python train.py --n_layer=16 --d_model=128 --n_head=4 --n_kv_head=4 --head_dim=32 --d_mlp=512 --vocab_size=1263 --activation="swiglu" --norm="rmsnorm" --norm_place="pre" --norm_eps=1e-05 --positions="rope" --rope_base=1020.0 --rope_fraction=0.5 --qk_norm=true --attn_scale=0.209 --bias="none" --tie_embeddings=false --parallel_block=false --extras=["some layers without attention", "local attention windows", "gated attention", "exclusive self-attention", "capped logits"] --init="normal" --init_std_qkv=0.0442 --init_std_o=0.00783 --init_std_up=0.0442 --init_std_down=0.00783 --optimizer="adamw" --lr=0.00274 --beta1=0.9 --beta2=0.99 --weight_decay=0.19 --lr_head=0.00696 --warmup_steps=452 --schedule="wsd" --decay_fraction=0.533 --decay_shape="linear" --final_lr_fraction=0.1 --batch_tokens=[16384, 32768, 49152] --seq_len=1024 --doc_mask=true --train_tokens=208500000 --steps=6669 --dataset="wikipedia_en"
Each number is 128 + 24 x the weight over its row's rms, rounded and kept within 0 to 255. Layers, rows and columns count from 0. Numbers have three digits each. The size before them is the row's rms in percent of the matrix's.

# layer 8 MLP up, 512x128, rms 0.0788, rows 273-309, columns 0-127
097:107155126118114147128116120110116111127109127113094123139125114100146080169099120155132142203143112104099152115099136109112194124160124188123124122133093086131138135143114119130164133144137107110171165118151107122149090089136157142111135103098112106163124127117132131121094193121109137163090156129151112151106138137120078090101089130104097114109153139121152104129122147147111108137100
102:129135123129160137133145142128117086086137158100140114119104146125145116102071085118077140134120131137166130113135140112113155106145137139149091118110157119131111083123149093114136093093171150128168145130155132088104142166103095146169131110130114153096169158096154101129109120138135102099127139118137124106089124151106181137099135123138128147133165091101125146077108103124149104181091
098:120128113129121110151149154116105145151095110125117134168087142099155131135162098145126154163131116150150125126120119107180157146159127115110132134186142147160110142098134124079135142158105128121152123116129145121152118158099133142133178130119136132139148147188147115133107110129096122146136143097136143186166107131117171154094122161123122130125060126115122158120122151154164213137149
098:111109134133154152139120085096093122109105139119135193097145127115098147169101110095143128092092090130152078117103144132125089134084071155134144130151128140142140148158173118121125139088111116112099126130113126140153171102162122148127147151131122174154144130136120117102092122119099150111152135124153132105133075169145136148175107101150111129152145131147122141154097157097088116114107
100:140114132106119119112141144141117109137157144098139163131114107131126118139138109136124113133129129105076125136134125146153150135103112092073176129113126125130146146102168102148131096118143126162209163112153182113151117133182126091133157127114195130135126105116140049135127122143148099151103106108087135125129151147126138156130130111113165136128121115082113113102120108097129089172113
098:093093125175082114127100144167083140163125148138096150106168155149123139134099155140125088167126074073112115146142112166159113122144128107179148107125155109160143128100139107154114132142174093118177119134138141146127163107114134128130150091146128102128126111171098078145118107112110163118109140096112140119149117154149150110107131102119133132126157118096151143126104149124166093136129
100:141124124134090121160094100153104146094127118162099137157129184125153123156161152137132126114200123119120122141139127063113138162130137116079074140119114156097129174117118076127111114114138137128084110123131122117116146161100133100162160132168158123127105124092174123167148152125126078130120110142124104125132148137138126119134134137148186119131128154133125114135093095139138168094111
106:116074108115125134155134105165126134113128144119140147177101077117158188130122138141107135101139137089133087138102117140118146146096104141148137185147121079146127131136137150143130078116130117096148154134125109139103136149153129138164102103158108141097152163056078113126157135125149139136108171091152124118136144121146137098118147128127190142147154119148169135150134122163138126145116
100:138133100132133155158092128134124118147121146109137123140089136123103114119123126129156125125137069141112141120136127112166123114135149141127140082120169142112099146095130104095160137150104101117123159124113077137077140126176132139147068054158142159118163067168126108094115152105175122124123119127112179124092129127086089147120133142144159155142150129144137132151111113094135106149136
096:129115145120110125150106099148150096092167140133130088122123177139140083181153115131094127107143132086147123122147109144129144194095128128101135138136151150089132154146095150165167171122105125174106126125139109125167111149142146115102132123107096154124169138119146113179097159173100112159131131075117129100145149145118100143134098120130110156161140121107125149151101139130138180121136
106:172170165118122144116128146104136125108128117126113127130139163123087167104171111102087139140099151136151128165120169111135119161108167160100095109149126154168135119112078124145136132111119100178133103165166114142114107146126148129125147110114125166134178134125119154132100139084133145145152115112099147131127093163085117086167112118167139110119142117161173111094101154116133095152145
094:162135104138126130125147158123121092104134129104135145163173154127145120103140133111107150132134127112146148141144131126123133068172099152131117108123105167135117144073102115109181092108136128135169145113110138117140130105121162112162108138165151139144096092112109110139093121119130071133170179125095135131149124106121163103133104097118123071151160134161186100094155107161122141138105
093:101115154096166130121148136165115118151131136091131136141171143153147144115153190135135114151136143148127125158119129116129095112125132120088102114085133135157129147104159126140124120146158131122100106150111113107101091148128104111082128141146126150135141121105122134225133145149109149094117123107145074106108122126074111106128105113144130085116118151096162121145155097157145112064155
101:132128152104157126123134120146129084190108107099173079106141166102113145113103150119134122116093174111172161112078164124139134174111113138089112100130128094121111148163145130093092137090158128144107134114144133065111148158132157165072153127120148100131142139124122077102135120139129118120129123121126126095159140157156165108125150117128156158122130130145131128103155143150104112138102
096:148160152123102137117078090138105139129096110151123152136157148112101111129123131130162126133120106113120129147141134146121140186163078104112168153130108108135137091114119179120117109118102130141096098132158074138111161128136112092127100154152101147143148134126092104121139140119156117155157103128138124113121121148060179124135111157121189118161138120112102072183134115106100136120127
104:138169149148093123140131113145119137116144083102146116134090121093140095133082148152130109108115122135142123102139096122148109077170136135119114132112145140145182114111152152127164119131115129123125166101116155142077062117096113107136137108128180138106107177138125139111126114115150106129111129135145150171119183193136096139139100170105110105132118110123119099173125155141108129145089
102:166130155120150147135079139158147100138140099132138117142134075089142124134126093093106120077154128161108181112111089117149126136102100090110145120089145136161131162183081143157132146113131132146119137136117088091126124154144131149128155082108113147146137131110095127156102175124125136137139126153141149127088116143144124092131158121158160136137133111175142161094178135119139171129119
099:143169154134151135158112111117117188099087122113106121133136123137116171133139167087104067101117143121174137114131110126110112146158166135132129131097094115155150119103145118134147110133088106115158131135136133117105153142126153177138125151158149121160124131164084109185122109086144071106146127182112158112127136096111118124164132134125065118104097117104130117129111114105131145115145
099:138136143135085148139115146183101101144102135160150072128124115127123100138152133120130104124140090113121158161125109130125115175153100079162104107055144145123124117143161129127115129120098142159149139114133103145131137138144133131126141081176158137151146082126149123130166141151138121092155154131131092092121088081131138134107107134090144103117159110111127102128102117115130089173180
101:148144097155130160132134103144157156150166122098118118130131108155123139134127136132139127121121101137147158111133090167157193150111086077152153120104157119114128120117173121148101119142121116160177124126154107073130101116102114084141113108087166128115097103084151147085117129120118100110139114114137090118126165139121120123141122161080108122176122152154150103144145094164171109133123
101:107124147143162158095096153136127115128120122143155124171125128119133120131143094159139129154128093120158165159130081106151127074130116118091140115066085150126147131150136145114140135113142114131127130140113114164121137124147129114110084112095089133112144134086098146168133129093141100152112100175149141171163129153133101114090135184152103057117111105115096119111138121136109097099144
106:152124119099114146102085097150099159128121086133167113119140139156115090165161108081120116118130136150111151122151131082112150145115137158162166127132110099144117169130103130150125107114114139097136119122159095144146124131105102091120144138117132112088060077131109106095116132102130133119150172114163091092148102147149171142135110087115157156147121121152095126129101132152127130154078
095:107116069095117101122071120099128094204105133137111097116133114145165131102115129133115120124110108108120124123133176142121117158162115144188158140116125163122128132154145140109099115130174104105094074110110107104127150134136139151169095174120092152133142123134122138108149088124158110139090126145117106144145137164094158165127113141128125140108161089146150141127138144148117142084113
101:115172135128126140121112139156136131108127152136109100151152163115129108127114158112154131132165128155178181175165130112082118144115115130118114141074136136087108098100115114113111145105108122138080118134157130173150167087121104109131138165145160116116103107180101086134092117073127146157131148079123174102131100114106130112134108116127083129138146138136139121116141110109138130115083
103:153121119166129126127154149117118128140135135111111139139134082158205132104120088128103139187120125112150142107125107109144147119166127109166122127119172157156069127105131172195115123114129112141116122121104150103101149115132168166158098105111109115123126165101147161153148158088166115149110116148119104125127156140152174090118100109161160155118123138153099121137129096116137122118120
090:145102088141167123150102141156099129153134123163140139114161123128083141157131188132126150134136124106151105106138133138146101119159140115122110147121136119100119191141165124128119150135094168103111149142134123134115134140140140156133122160126067157131132141131102194153141178092151117085132076141103168117114110146119087133130162135057124122136109090141103125122139112123156158134139
101:155123098117127143147159145164162099124146137144108131132188087133180157132128144130137157139130140154150140117103163152112141129153122138131136144111189097119101109116097093118156102104128122122121145128128175145149137135115129112133160098098127133136161116111077095132101073105135140140125146136075068191130131114138115111152115140066118131110164160127159134110144142118123107099150
104:077151129125163141110126151157132128162115095143111150148149095118115101151112135085109111120146159149109115114139112137090131156123151138119090117144156153165123109143142117135155104099076103150137102142113123160141109142179094077146092122124122093065108116085120114137120128103087114133112105135078158117142139141137117134091132164120113143125152134152124108162146118078085088142162
094:119134188126081138111150095113123100098131091125101110132113085116133150101152148124181069125156161101140125123101148151092130159173141115136124166136114109132128092157116129109160141157158173141114125148110180168147125122116143125118143139083150156105143120093140103118165113159149110122118121136158115098156167158140105156153122104118091094125092115150132111124135123085108127128115
104:122112133112095138118166101129125087124145175138112123128105116142120123103176138126081131139113118141105133103082142157105142108110171123137155112158141109172117128122108116111144139119107132124116127130123100096125167142105143114119138121062148103122163118153134106072126120115148128135132084139128157133141086130091150112147139153065139093090165140167185158145111105093119148111076
103:140122154121107132153137132116118144153108111110141108118104154147139089113111158127137126089127159095140095138118135123106130111126160147161059142149123133121130156084141131120125186129123092092158098121082115112132130138136086104120119140073147117111112125082152108057123156115141150091153145096112086080119148168126149130114139114143110166151100149113115104166129142080146152129127
101:130145138154084131119108104155165158136141119118096119090139131111070108127148120112098134159141125149113132154105141095156159107109145155112172105154131126106108117134153128155135168129100109133164147138150131126146132132105146128099092128111087116122144095182112132123120177086098120171139098086136173120121161103108140119187144079143165141129134158125103097101150114113137123165091
097:110151110143078160127116124100155117153166070098142152108143126119110135172109102102102134182123110125109112147130121116128145106107131116149144166121109114108139086099084176113154175104107121106146130126118133119116131089118174153114111122075089154156137154157147162093094177115111147159107112151123132120165139087120096119129108101127123145148142115171116142152114107118125116148156
104:110135108158113138120168098133157165143123111160127137131139129176132164111156113144132163157106162148128154163112148116166106080062131133135137123116136117118103153165148102131130120156135153131129137131141087133139097128136112122161139143184116139111092141161098112154181110128123100127175139092116090117136130131133115121115143136153212102105114137115120156168151097162149134142100
096:134118159140113103162173141123139145144103156169094092076087141173090100154140111139141134100086115113120107134117148079116097158116159106095136140114105119136156144120099116115101162157133102150114120134143110153147129124160110174114158166125085102136153127153127110110130163096126114134131124146125133116096132111108127150117120095113090133093135115113079168173127088081150128142149
102:135131116181111154157145107156152120097122129199132090090132092113160132119130191159159149100143136129136096119125102116171108128123106162141118174179127103110152123140102103156131145149103133136106137131154107148153125099122109134134125152150106105120175158146083134172114121133122116141141140090127152132124135118157136165160134115134150158095090116141173161129147132157099153136161
102:128131155086098134103126124162146147069157131150138113103143146159164126096125138152125149100116135128106147159118120106122134132098125108116135120159138110057104150113130083129140132122117113127169095129124089107108148141144107112082086071189144118122124133089081092149122170101121136104153079108135097129104130109121122113112103158144122150137127131114096114128156083107146105098144
# layer 8 MLP down (transposed), 512x128, rms 0.0787, rows 273-308, columns 0-127
097:122114074117156098161170116129180172101167117109087126100124134157113120129126118150141122141110147116107135142154132114117120109154167092103132156115153135124121111159124137128112129121158129125115134063103087078086111145122110108168176172163135171089111114163148107111146127150109148156099135104104142142091141139115152126124124121146130155117104115112155119123182113077124113119144
102:128130118116125119130111150132128104124110149167116146125090171099108120097124146141084146116099137119132146112136112148143149148158121111132159109174093123173128148103105122137132104153116136141152067131158138085125175107161131129120160133136112129212125144089172108140105123092134133132104155097173113132113113132120130123141117098142121071170098092127196148108136137108153130137130
099:106123169103129109131137132101119120137125137148098149134098144090149135123160100099129143139114186126100141106141104097116122134160172117103082130121107155161118077122132141150142096150114153103168126127133107156156182156117173153148148143162083087099111189136138094146098132124101138102132124123099126156122151136122171166105119125153130103114175105125123171105110145143142151148119
099:131146093102124121097132071114133134108123125093138149134102138131166127104172124155069150131208132094112106119132147121106145133120130158131100127123130145177128127122126161115099131104131102131171131152100102148133114133147141080085183108095126126130085109122102123091139092106075086124110086141146160156090120122122145143118103135104144131105106123123141172129137150122155138133110
101:139143112128173115158084102115091116120101128119114128094121113126116157153169152109147124128158079107080139137145120130104140071158143121119096092089113161148146129121173129086112119134089140145101157152110132135103181095141125130136099088130112092153136110128146127133096157114139210151150141153137137128119092152140144143093146120140153126145136125114082110154119125131137097112159
097:110197135115137112106138151137089112074130107127119142136120118131117123125155134127116145070127138130180130132147153118111149126116129109143112104127099157108087138140151155113177103140085115171124169114183122153108134159112135124133149131158103102167141132122163111115183125101107111147121138108147097145132106143111142109148152183122154108077142114125114093123115097112122065137104
100:101118156070166153109125135143100150132151141161125130087158149134118116119138114095112158100100131130088110080149124132181099148102120108104147101136125152158144143123120133137152135106102129066073136116154112135165101136117120158134128126110129148137170160137099136106096113160141173130144134094181122093114123119124133152137167167112102140165131139132107129172129146111151097136175
106:161124120136094122116127085137129090161121143091100186082099105156139122088117096117135140107146124143154117139159133118132108108124093113130137145107134178135147127152144105123149132138176128132119121117133120127130137124126132145123149130110065108125102103082029125144119122113119171109127127091105143130139116146091107149155122136147200100115124137188128107132120110154135126109110
100:140104112077155087110092086152153112127129131137104090154118122096086093122121160132129098150111157113114106088133131158125146138160130122163106121174110145110116150134145121157135145167104132174122131108175177104155118126110081099131155106119147136138091155174106117110097150157138124152114139123133102128126118141142167080103126110104130095129131105117130147148165140132113184108088
096:094117109116125109137125151116127135103066094154126113135129131184111141112115102158133158083117085139137122138146171117108140146147123119126090126158126126092095134140150113092149128168121147154132121085110140157145117141148125136132135112074139141159131092107132109099126130088169076130158132181118120146086121132154158158095122157128179066158107109115134093130129127136168115140136
107:138144135099138140122120142177152106121129160173134170115147189104111149158136102143153068098106138141102135077166143132168136171078178139129147124148113131138133156151105107104103118124132112160106127110118121127134141113121124079135126109162121103127110133128124119123073151114132097124168107144135147123123131130109150133125114098113146091138121118120121138115074126198167127128178
091:169173130089137123119147126145114122148114185134126124155120148176110159172145153120133076128132111106161100129109107138159144122093144124148122119152134176129192131139109130136106119104144111122100175100161148127174167084140107135165132139165133133121122121112155125162083144132145127109153105097082125160127149129113120155096119164135082083110151116148151144121116107142105103129135
092:127090125118133157142116149094143152143110087109111124099153112184108085151124111087090146146099109114114117149172171100130112129149146152114143157122120121134113164149117156098128152140125112115132179173129150163143156118117096117137106095103108142082144136188117129117161099118105089157134133125099108137084142116148124149114140085141103105147156153126127097137123099101180156116142
100:097108110118103139106158102126120153137083137122147145176091153148159125126096124141121152163122169160113143084164155132153089132114115127143157107116141154172117139123080102093154110113143103087164105132077169164140132153094120109131143105093085125115138070123097147129150134110133130119146078113120141135139152124102108118120154168095094123129142154098110153151098120153125120133142
097:117168117114164127112121103118130101089100140184110143166134135077102102141118170102163126124147142151117124127109135122088119122116153150161122095120126125150128145127131157177116141153176101150077110153148088089094151128143110117150093136127150144128129131104109138138112070147145137133130130108076138157119141155114163085090139115115110088114124088136070105140162110140125125141120
104:168101130110115143143144152150125121113111146147110095102132106155148122161167126105129132121094132123124122116142119133091126101147134144120108118113177131125154147102158126149121144147125106134124130100118156093154086129093127125160127160139103146163146077148116129086117154088126088112159162080135138091181141112095088135087105123111124097168121107153168055139136095137146121145087
102:098138129147154119101129144139114135124139147113105155145111159143143139102183138134121094149103128115111160128174129123130120093112158155154131121154093114125141120121132136134127153120155151190094147106124103117117109080115150115194086116123099080101138110151148111134154133178213109131142135174140093102141168102147124105124144107098134109129163129124132083144113118156126125136151
100:152137121139132159147138086120123139129147135118132144141141114074156154143111128110136130148099100096139107093112115127134134109148163123097092063136113101165083120111090107128073172150165097121110141109119140102113144082154102108130137110123121124191129130111128138166125111113125200153139147082119125105138139143127107132093145129181118110117094107129104086125119137141167114135100
099:127162142140160146115111130125104121156138138139139089131142094128076148124107134114071146145161096123107142120093114159100158129100114138194092112131141087168163115169110154118122149113104095172119119142109141126099140134132121134139086102094154143091142113116101089080163091163148116109160136099119110112137110129138104138149138125137125142138122107162089086123104164087127141110103
104:101144141122120153156128111124150126158135132123154083122137124138089134137138147152137138105170130123099100104118189123100168140125082071140118110126128177096131096117142160154143111129155084117134120124157119134108140131120093130118145130109119100149124067140093138115124163118109145080110176101088146136162125124124126059162101108131136119120106167118097145103166095134164111136117
101:155124131147124121161132106176127145129084136137131177075116105088101103079146188120105085119126101147108130127116129127148112131142126137158168110134138157073110149107143108101142126106096120101142109086122128081132161141151148152108128174115102132156098112160152148158136125192144102130124140106141171129091105147119099114125169130112116106143125125122146148133126150125115153172104
106:125115125084109141126102103110160154127144140129091113128149107122107098115146170163108122134169107142174113092137124117111133169120127111114102153157169155119160107137147134081134104124135117112170132131116143142137111105142122118141152153112130107122180138196115121109120128098109131099118137144096101093119108163150074145160104105094065132157115106108136157114159134180120085130153
097:154124105097097167126136125091145126134121145117110134096149134109127163139159112121155111146116156168133131111129148111112186138151176101115184118129152163141131088157108084106139134106169123081172142149142105087157135144158104121120166116120105171126120058148121115106092142160125149121099171121119134147109155100158145106146136128125115131129157118112147192120141113119119114134117
101:142086130170132138164109129144129139107095148143110114097136143100138109128143140124133167150120147143155111153143183136061106150113140109138119143127151078054170132125107123122083147096118110137111112118120114092154141141092126107109095152137138132110121152183093133136128142154108142079121116085107093139147079126105149130167127118104146132130096150166110136149125169125161146119121
103:095119159123107130088099131128146137144123136143123187146142132115110102117113128153171124119123145150154173101134098066129117109141104116091093135092144160101082103053165131106151120144159097128115129147122143141096154148132122142153138117107159109158136131125069147121076083118145103153104134096134157104123137134122131104113135143136112144152174106086146095121138131124117164144141
092:153090146149168171156118117133122127110130139141135096162171127126109152161110155176134112143152129144146100106125160143094112122097119152114090090158156085105107142132142097165114094105108133106145164129164098077131101105171161130112111171121132131107134112142116123130135155119147106141134132165119123128108128121135109105115126118115176151119077105138148126116155105110212159143114
101:119152156186120125096152101095087113161084106148092120112103123109135146078136160134153104108158140080133127144146154128135112141107088136117142100125174148117140102077149115132146111168087158120129136114106064145129176089162142130134159162090099133128110165140161129143164130115144132151118124127119143101111143121130101161159129117121165121161096104126145116145128128100108134136156
103:167135143142161132151142139185175129144131121116124124093111144107105121087119149134159121129130086106096147126158130118128168110150121125114124140154149103095156126150111112110097158135071147081144144133137121082115163106159110119087129172124119135123112141186100159112137112120113162138091141141135114158168150146174141094125144125132136095078147089115112115157094173120156115120133
094:118157104149188135125100110125132157119127119166134130120112124129141105171107113110147100113100174137093114130120127112111145144099147125135128107149129100115144089118068119131127097148142128129112094085140182128154125159176141126143152102142106086177096143121129104126097145119124141181187112077112110117101147113110143103091152132160136147134169128132148140072150134163125136121151
103:176105149131146126127125125166128115119109055130082104152119157109150126123135099146162169137121107112107120117173129125134135122153091135139152171127137117127090123142138150173117161105083148127182147099123140135135113142128139140160144171129155147121152149103108106158140073141146118164122188135086106088127135112103109140145109115111142119149093076137113122146113121121147089139161
102:149136188158134127141143127130095073136120100112151150148073119144082116108084119160105097139103148122186100111111151136088160139142127146155125158189145118125162153146114127111140113155169102120142115170126142083136117121098143110110164132125176095090136139099148138088109140129151145103139121101134129128153127132129133109125133125147115157168091154135106142157135149093107151119149
099:159116142106110097150077102143127102162152113086145142114160101093100094128118151136117115122169115131143170136121115114130127114111109110118119131118077103137109104158131133168125111112098136109185105137063079123083145182158161158144123151102124143093159126155141112131140129085129125146173116119105142123152143131121153106121132107113151098170130132114129149113160117113150093165098
099:142160123101144099103083104127136139141107107120108153152074151164156108110130126115124152100178097123156143174145089128145141122145126169129150136135127133109147147115150155177141129155137143138149116166117077134141103143115128137134070142053107126104141121137084127114124128163136129162121158147130163128117121124144096104129123169139094163100125173175149113152083119125117109139130
107:132178099116113121139140141104091115161141139130120134143146108117120092134095105112106133141169148142095119121104189088137085096135124090111103093115108119120152129125110137131121141152153147114084092073120064095128144180136112118144166118149101135129091159126143136162128136148113133129105161080097125150127156108110171113113137109150151089127084156128118169128117154151132134138105
097:096158131123127129154107125143092084141118111132163126159167106152083117181119133082088205104111163120136118107125094140123118137148144167136147160108110154120136138091128111086164105105158178167106105143156140129149150145099119114140119168153110122157137125111109124121148169147150127152129107126117088124093121084119165133140148134140108115129104155135112111131118085117120122126174
102:154125110128127173103084109147154089112127139100121093179109141149177154120117106150142171116107119120168097120120084119110121177151134135149119139150127132161092137106106185124129110118129110120132099092146100119154141159134128133121137142160099177136112124133136126123126132129162086144108179123110123131079121108155116110126149113170144110116111087149154103139082098112179133159156
# layer 8 MLP gate, 512x128, rms 0.0914, rows 274-309, columns 0-127
100:126116160159138132100141173147083103098153128119145103138128070162114116124118127175107119174134127159112128145123140149139109114120128118131146136083116141135128125096149123094166119111089075168148107093109171115128123132128122107105158121119086156127124113119162111158149163134135169158126118150124095110150180154146177115174099120137137150107151129106147130113054132122121137145110
103:157150125168119145123113112135100121116128107119131106132112124108118116124141166133125115157192130126147115108145130117119124124126112088141142136130117117107111192174109124109036138150162105150119140134142168138110104116126122140122153136177111127089138100088111118118119110149092123098174128109096168134146098130092132130182148136175159160139131162091126114126094097115140113083133
098:100145128155117130169138178107108127122094105148120135151145127153100131128110136101137123127123098136094116137112135151146111138155128134122131142098152110103120144106073121126138103146132162138140131117150141113101166131104083103157058173147166167160191173168151138120102142139114155106103179129110152102133112133112154110099159099162087102104133115130122134119133163096165110116154
100:148103144137109137149133135167102132112163087160094135142150168132122103172122114098081104139150121118128122139093106113128130143149146120124140112139104151148154137118115123107057149162149116121158120107144093132112139118141134152151099139142170074169104109115107154141137147107131119092089142144160177116142091152160121172145147152114123121170154153148111140122080113136174082105133
097:113111190122092109117110121112146137118101130133106096134095123090159094116098155135074109141151143114165129161152110158130106122080115131132126107156091136148138126132139150135163147149113098129143128114147156170160097136144103156093107152097113117166152131126138176128148130154113097163163097099136143119121148122155151110152140088123144106081112101122125114131112086126141071167164
094:110111140092182132138169141157073133088147085121112155105145151108102134139073120136113117128139168166129081095143094100168114167102095147121128153123136160136129133119121148143138128152115101156106130124138156158156123131104117121145132101141113156173135158099119135091115139133102102195142155113157112132122115120136170144140169146129117121169132153158095102139125138110126105159165
103:139147114135094110119139132171105148119121072119109130098090109126145121152141138180169143093138139139091107062119117145156092158114143146161086169133091150145106146139115139141112110115155100141104108111129127140148124138117093131159113173162103150133123086133129128134118127102163107126106102156109131125116075161167121101148138106144104116085115141106080142178137119160137094122112
099:140108145081133115149162127116139115135131118139145125132127128134140139134146130133156123131136174093147057154099126131130088110132137137096091122164101144113116163131104125136103049133108136170117127128164115106145133148148104121111158124103141122107100135134156061126102161094126112114084139135159113124133114138135136164117118119101124182113154131139111206164163137091153148129104
102:129122157127116170121136124152148159112097107133127108083140121147146135095117153118094114079159093126134116107121141170114098140172107079117110123125139181132128163162143138092116145132165138130143147102130128121108154188128108118107148106119151129141111094116133134121174132147131107128165155183135183129134093201145182140134125123091157098159140134141123133115139145134146145108106
118:160125176137127123141158163158104122098132137169118130163151165094124112150141110149151100131159171150113137099131106117133101132098141129145131136135136131144169150183099131100097130153122145170081107107135104131147146141117115122154113125169131133169093138116103154146099129155099101148141104106140073156160126150139104106121125123116187136102144162126123156125098146193139144102165
086:097183141100101123121157158131145120139106077151103141116152131124139065095119142180114120161118120127108178136109093114123111126120124128147107125152103114116119133134134117146133140105174122140113149125143127114152155074096109165123111093118145128120154108121083192113122118135186141142145135106115148175135160143162091106131132105118122119135114121114136129149072082165114147090141
089:109116151152163167131149166115171163138132120118122134103136127150108148147115110100118113120122144096144119084155151176107125118146157112102126121151159111106075182118104134153142106118136082187184135126125153115126160161146137132115074096124145136097128117110126096117121165108137123123125102099096106102118134128141137148108120147190080156153124151147113154112081125109154119120148
093:110117123109124136115130101158122138139101183101123136155134111107131163110098137148122144075152124114148113137143110161116128122132120137082120137123110135162096166173103155147126125095130155165086111111123146153168144120108118182079109152075062131113151127073100131120105153105138148136116168149114126117140113160148125108086116114160087125150140099086116126137106127118157114130160
094:110103143135114139127139127104099147147109163065064132171182111146119125135163175156110115090109118158094118107160127124114123124110165142105126123107091133147121111088154115137135116121162119168115108113134136153123066164128090130093128115128151135128148156159113076143121154168169125113128108136104120111111122092138128138126118145154122177117146114137122089111128102125185157130116
100:165126087117144130128118183157084146107102130128158126137096100138154129132138129121140106143149123113107144111191133127139119099160153153099108106137141150109117168112092153125107128176178096166079144133126147106159135167131157143166110126107147130137139113135146113152105116138117165080108132151115102110157155103085137125126143142146162122141084105126176091127122100142131165129081
096:169143156146159174121109124133075102119166102089096143143155142096139146141131202140091092097166166143168158133130106146116150142135104169107142094121138109162130111104118153139159149145111130146093097109122122130110154129111108133118122152078086150144107124138111135119123135121177104153134136093140104125164167147155127121173133137138094141159136118120125103156136104136102119137164
097:129174128146133168144138131098163147127124111142105190138122120091145114092109070105173172124183139111133082094096125140117075080101103150105139174107156166137107111142117145112121133137118126141106111117115150133115103147109128150111138128141170123123134093136152145166087091105102098137143070141129141111091110119136103145101102097132109137128128119132120116171133143113122142108126
097:147148131149113112145164137128103157106107112145124084160125100151095123133096130091102064111119122135138173150154113135158109079157112117147130131150135151179107133117149119121124120126121140094098123102134156123160102156096122113093153148116118140150144110109114175110130087111101190119152111118108105132095130136103094185161117119132145123161149078119115149132087150151139094120095
104:114127152098123150143128151173129119147104139146166104129132131123173117111129112150091166145140133154152160103090098131101092099123104121127109119112121156159107134125127110128121102115123097141119168121153101126139170144125137098120121199125113132100149168162145098123071166143131134137127148148119099208084135184152155144127120123134087135128143115126134137148165107143146169146100
097:121166162129091127118095124125123089145080099091113112151078135170186116082160138167082110151109185133150123147156132099119135135129154128129124125122125165114165125135121131139128124120148150168125149095159080112101105130115194141126111107141108115114124107101104146098138159159135111136101081102125136104144135116147160107102159146130151143113174153131112108098130106131110120127140
113:116115110109116161146139138099127114100139099124123150115114119093094122140136127166141116206157157105138107140074154091079154163144143105110117088121118143127102153153110136132120089146135117126092128107127154152098091147151139151144127096155120167136121170135150119128095138096108144143168137140144177171111152123150155101149155057113144142140149123151128146126141105158160149142128
089:117127104179115141164118177135184174091129150084126090127158113145089080101146133101184109133107124147108125114083128126133143134148136151145112140135101126099109156138162136137109134099104161151142127119166116129150131101065176135144133129144124155107146145126111113120111127075115125133089125119125110154101120131136112108086094131125156172112161121123141173160097114142132112148141
100:110146104141120128130170123105160125113163101105092085098144099121131122078150152134091150071122125104115140113137095132078121120153130109100141078127144130103131111128128108095086164121157126133142090108142127154164128151118128119062117110159123121131120136107082137108151174132075140114126099099150143114145160116095122161135112161137128106124133112106155156145129090098143086101158
104:168130157136155146154118133081136132131147117140171094128095128113110122123114106103122150134125140150103131137112111165080136132119093125110088090122133142114129147125077118139134131148161124109098128115147150136060068138115135097112076138133162071104115152134126145150120126102108140145186130133163118112115111129101107122177150116104115128108138116132118107063136139106162080100150
091:144128122109117125109111148114088108162137098074117157148132130105153114113140107134120118122161127119140087096098111080097121091089091133073126129132133147140180119094093126102116131113134146145136131128144107112116112109055179122103097123116144147140120138137115150105101126105082182123137160139124164104132102110168141145166109125116131117140141084084135131174121109144145145092145
104:158176172131128108148147143124112132140113140111088143130102110118138118098177134131146125092127149154095102134099138151122136126115153139130165148121133118168134158161152149101069110132165114139112134101140116103120135158172185141179118073122138133130128165149128103141101111083163140120168106140157109152142130134090121117101143129109129162092104129174156140132114155106140127077158
097:109143129131138132136122147121063142091138187107140115107153127125164125100179135091082098118129115138126112122092100137108093135126068130144095122118103165136103115106143147104138103116132113114119147142130193106084130103127118141111114130091126160111179115146125118125113164143112182140127137143143126135171078138112121127107113115124128152180117099114165095171111122108129138094143
096:119122139118132167134153123114127112164138141112111101105133140132116130107084159125178154116131149096137095150132096163147089108123133064158121148116171125106142146150149129135186133130095119163105150110150133171078105125138154075142112140111106155149124148097141178122129116111138115179155126161160150151153161152128155119099104124118095119150133124118132085150101126105113169098106
100:107130141095091126121123135127105139106117114119095113120129099106168083138114133139126079146127115155182072122122142126109108105100128117114155075128102120154097179145153145155129178106119088112121137094159151161097126135156131128124118110151139135104104191165158093150168091147174108117148094125154124135134132151112155146142121081141121157124114134101127123122098143149152150092125
113:105131167121173133172144154138104097125101150122118143095169144150131084156078144149135146119100143125094123129098116120109111138148167169119106118132132152123098124169092112119114147157153123116125130105140135110133164116163136133120127135109134108139122115089108119106113084111141129181135124083136138186126152174127138100122098125168207156154128123146142146142122098100130148078123
099:175110177115148121126116179126139155153156125129103115139104156123117086147134138136124133114169142171121108137098113138128116103138108102097103120109125122090075155122114132121112115143101099145148099136146156125158068158131149110160125089110104140115155080140130153088138154120108181118137142123146118166198118147095146119156131080135122132104131115152108151133163113162142135147162
102:144095150168154131129171147126134090142136145140132168141142172102135168144138130151119112109152126160127133120134131161121143104111150151113124125150108112120181117099112117115122093113097119143101134108128163109167121141134142065101161105083099135113107108121116132139099120104098193124071090122117102137139136090131141155128100119150160116116130086117131146117115130197136075106150
108:153146156155100138144109154122152130123120146151107160132157133111099146136173141136124140104111123146140121092096074150126125105139170110148101073068136143102151128121134113123113111123109158142119112124153123127133127175168159138170123135085095143101180138128089168141088140100126128160111065104104136117124081118140115117124123178107145178156153102134149116135146122137136129095112
089:161121153102161152146143157133127127134104138121146129144161144148114158132105137125104139122153165126112143099133134081156108085195111121093134121131116142128106139121119159094139141135142118131170147113168093118142054177106135142140119122164145159137105150116104119112146095128144127140154098097109095117114090169142116076129053134131132115146144120128087102131151150124146143147171
100:152082138121158141141099141147117139137122143114092134159163090099139101148080151140121152074134108106115084099144090104116113153122092125122134142137159107172108161154162151110120151150134106141101101108125099126115102123117101114145090100110160109140131156165125146139145186138166131084119102176146084149100148103126090151145146133121110123119127124150122153155096128100152113085137
103:123172144136114120104079129107097112115101126111137139143146123116138134129068118142109099125165172075125119095112147135132112156148101165140107160186135152134156139151108133161134068156138118167159105114160093092123139185117114109117111178131149164118131135145144125125154122158117129163102118108137124120144075150111149135115166102133121143110151120131098182143117113121140128090143